Part of a small language model's weights: 13 layers, MLP 448 GeGLU.
Each number is 128 + 32 x the weight over its row's rms, rounded and kept within 0 to 255. Layers, rows and columns count from 0. The size above them is the row's rms in percent of the matrix's.

# layer 9 MLP down, 160x448, rms 0.118, rows 125-159, columns 224-279
size [ 96  99  97  98 100  94 104  99  96 100 101 103 106  92 100 100 101  95  99  95  96  96  99  97  96 101  90  95  99  94  95 103  95  96 105]
[[148 126 133 105 114 129 137 132 126 136 180  86  42 173 113 108 130 142 144 159 113 100 138 147 170 153 194 176 124  80 155 173 175 153  55 148 123 139 169  80 141 143 146 118  54 146  97 128  92 114 131 131 143 117 105 173]
 [ 90 107 112 148  93 142 130 110 124 112 151  47 140  90 223  83 115 135 134 143 144 154 128 123  83 168 138  63 132  92 161 124 149 134 126 111 148 142 134 148 128 104  72 133 103 130 166 200 121 103 165 154 100 160 142 179]
 [156  92 133  86 147 144 130 146 123 145 169 138  86 124 148 154 157 157 110 195 149 148 180 146 185 110 123 143 146  89 152 129  99 124 145 155  87  82 202 154 124  88 177 119 115 136 173 106 135 136  84 141 146 121 144 143]
 [109 177  87 122 136 113 143 113  91 157 126 141 109  71  88  68  75 115 163 188  76 150 108 131 144 174 165  93 131 109  60 187 179 130  85  57 123 196 140 111 168 143 121 119 123 133 120 132 105 105 167 113 144 114 100 161]
 [182 150 111 122 142 133  94 105  73  64 154  95  93 126 134 177  96 127 118 120 145  96 101 131 105 165 123 136 126 114 122 136  89 126 190 102 145  90 154 154 164 122 133 158  84 168 133 116 135 115  98 111  98 107 156  79]
 [108 123 126 130 139 107 105 116 128  98  46 132 153 131 163 154 115 180 147  74 141 100 155 147 137 147  88 170 126 113 116 127 104 155 190 133 149 169 134 114 188 115 160 125  65 138 132 149 102  91 170 134 108  59 113 123]
 [172 135  82  80  95 105 151 155 167 148 126 106 166 154 150 160 163 103 144 117 173 129 104 109  95 106 166 138  73 123 131  74  87 119 129 134 135  90 111 129  91  88 156 128 131 135 130 122 163 132 137 118 123  87 158  59]
 [168 176 164 124 115  86  91 125 104 155 105 147 141 100 132  79 124  79 145  89 141 117  53 145 202  87 132 105 105  85 143 143 179  86 127 120 132  72 128  73 190 133 141 100 153 103  82 153 131 129  66  96 107 144 124  64]
 [182  87 133 101 114 149 107 115 159 145  88 142  90 138  95 143 116 136 160 126 130  72 171 103 120 150 169 147 173 135 119 145 105  81 170 163  79 212 160 117 130 122 139 139 154 119 121 168 101 119 142 133 152 147 120 135]
 [177 115  74 143  92 168 173 137 128 163 138 183 117  89  89 131 153 121  94 134 101 118  81 103 116 151 101 132  84 101 164 110 163 104  96 106 113  99 113 168 142 111 123  98 122 110 112 195 143 122  89 154 115  91 170 100]
 [151 139 108 160 170 139 140 127 199 135 158 125 161  90 120 115 128 167  94  97 107 144  96 151 147 138  84 120 159 104  33  94  80 107  83 104 154 136 135 125 131 117 161 166 136 173 122 104 116 143 140 144 111  99  74 136]
 [129 141  96  93 100 142 147 100  89 140 138 120 122 172 116 108 162 126 161 195 113 134 131 133 111 129 113 116  60 151 143 125 114 218 158  90 157 140 110 141 148 140 115 156 133 144 160 160  70 149 126 102 153 150  86 107]
 [157 113 127 135 125  89 112 107 129 108 166  88 105 100 190 138 133 117 100 130 149 181 112 167 173 120 158 133  81 124 141 179 130 163 129 135 125 115 145 123  83 131 106 139 102 110 165 143 168 150 154 190  75 161 144 113]
 [129 116 177 118 100 140 143  59  92  90 134 124  87  79 126 127 117 144 128 148 173 129 166 153 140 121 127 125 113 111 142 156 161 171 130  39 146 150 180 180  65 150 147  94 172 118  77 119 103 102  97 144 105 105 154 139]
 [180 121 143  65 102  93 118 140 154 141 120 126 167 166 155  79 162 125 154 147 177 169 124 155 108 101 120 132  96 129 169  80 207 152 106 128  80 129 165  80 159 140 183 122 144 140 105 176 128 125  79 117 182 135  93 166]
 [121 118 151 135 125 133 127 165 155  94 104 126 100  81 101 149 100 179 124 110 112 138 108 178 103 142  96 156 117 173 148 120  86 128 132 129 132  89  91 121  99 134  71 123 142  88 183 220 175  98 110 141 154 118 119 112]
 [117 101 132 116 154  89 136 155 128 162 125 149 129 131 128 129  85 114 144 151 178  92 103 156 189 149 117 137 147 132 133 112 129 152 179 178 124 141 137 173 131 155 128 112 142 101 120 140 100 179 136 120 128 115  96  84]
 [ 92 152 162 148 128 156 158 169  85 111 115 117 126 145 146 137  91 122  20 154 145 112 129  91 129 118  89 102 157 116 142 144 154  85 120 114 120 189 116 116  74 119 212 162 119 145 126 113 138 161 122 128 149 103 142 152]
 [147 132 133 148  96 103 120 144 178 161 100 119 101 111  98 136 145 134  74 130  95 144 128 138  96 108 126 114 145 148 134  84 199 132  86 109 150  90 183 121  91 172 150 151 111 127 112 115 117 127 173 145 138 124 129 130]
 [173  89  97  75  89 152 100 144 124 152 162 132 105 170  96  93 131 129 175 173  79 137 132 109  94 163 135 141 115 143 112 151 158  97 143 107 111 159 165  85  95 102 148 125 125 194  88 152 102 134 130  48 194 138  99 146]
 [108 104 156 139 137 125 154 200 128 145 148 156 203 108 119 156 119  85 108 133 129  72 161 106  96 122 169 152 122  77 167 144 142 134 106 117 140 104 181 102 138 105 127  84 109 119  77 144  99 117  98 102 160 112 105 150]
 [106 123  74 128  58 141 148 136 132 122 123 198 150  86 140  92 103 188 169 131 120 167 163 141 112 102 114 107 151 120 169 132 148 145 140 115 122 101 109 113 167 102 132  98 128 144 187 111 170 104 115 114 134 101 176  79]
 [162  81  69 117 140 125 108 163 152 141 132  99 157 134 120 145 160 190 159 153 119  96 124 156  61 161 122  91 121 143 123 174  94 143 159 153 162 152 131 135 144  81 123  80 115 129 109 163  79 175 136 120 126 166 125 128]
 [137 150 114 126 157 137 112 129 144 175 107  82 140  96 190 150 135 152  74 137 186 103 101 160 155 101  88  75 190 115 195 140 132  99  87 153  76 117 138 135 137 177 108 153 118 124 213 106 167 108  57 103 125 153 106 119]
 [102 114 113 100  61 140  91 139 161 214 109 136 100 103 121 127 112 194 154 102  82 102 195 106 125 115  77 160 180  89 110 124 125 166 130 126 134 143  43 181 125 112 159 164  88 159 157 153 166 144 127 111 140  90  86 205]
 [ 74 118  54 188 155 131 175 127 155  54 137 102 118 155 169 119  78  49 126 110 137 148 116 105 106 137 113 125  62 135 158 141 118 102 138  92 142 171 114 148 179 106 153 192 149 178 110 143  73 152 147  69 120 130 117 145]
 [ 94  80  62  87 100 167 199 167 136 202  90 168 120 142 174 157 136 137 120 163 157  56 114 135  68 198  97 140 124 180 169  73 181 126 178 136 141 121 125 132 122 144 190 113 142  92 176 109 110 147 109 118  80 115 166 165]
 [142 117 142 140 140 127 149  94 112 111 102  29 100  73 154 134 152 120  76 130 142 164 131  93 178 174 109 153 122 123 137 188 119  97 117 128 113  89 133 147 171  83  70 117 116 143 148 131 131  75 142 164 135 145 131  58]
 [121 156  95 165  76 134 118 146 137 100 160 125 192 131  67  73 121 131 118 136 103  97 128 141 160  80 198 200  87 154  47 168 117  89 109 111 129 110 111 148 138  99 159 119  88 141 173 152 171 141 118  76 208 167 147 150]
 [164 116 151 152  94 110  60 125 114 137 108 152 147 190 144 173 138  87 110 133  84  76 163 170  95 148 137 185  62 172 172 170 139 161 109 165 127 126 167 113 131  99 166  95 141  42 175 125 158 161 142 124  76  73  77 100]
 [110 135  71  96  65 115 158 132 146 129 145 109 101 147 146  83 133 142 150 143 149 123 212 135 114 117 135 140 161 149 183  72 102 139 181 179 174 173 119 128 123 192 115  81  29 113 100 112 132 101 105 133 141 109 141 135]
 [173 142 141 177 103 116 159 199 102  84 127 105 158 204 156 117 118 127  15 142 165 131 135 129 210 170 128 154 165 131 140  64 117 133 120 102 143 145 116 143 113 133  48 212 169 102 123 116  57 137 156 130 208 138 123  99]
 [113 112 147 149 155 175 108 114 107 137 106 163 151 150 165 102 162  82  83 109 155 131  60 143 149  54 116 130 130  46 112 104 192 105 165 115 147 166 111 109 156 138 128  67 118 197 102 152 147 133  54 148 132 102 154 188]
 [145 102 136 121 150 126 144 147 131  63  86 109 129 167 140  72 110 176 164 141 106 132 229 112 134 155 143 134 142 130 165 157 127  94 118 177  96 192 137  68 144 101  73 145 160 116 136 151  88 116 165 112 106 203 139  70]
 [119 116  65 131 104 143 147 166 102 184 164 136 128 174 117 123 157 156 125 166 106 111 114 140 175 210  67 152 186 159  85  95 150 126 125 118 118 172 115 115 139  87 173  99 127 122 122 115  84 119 111 118 106 122  67 140]]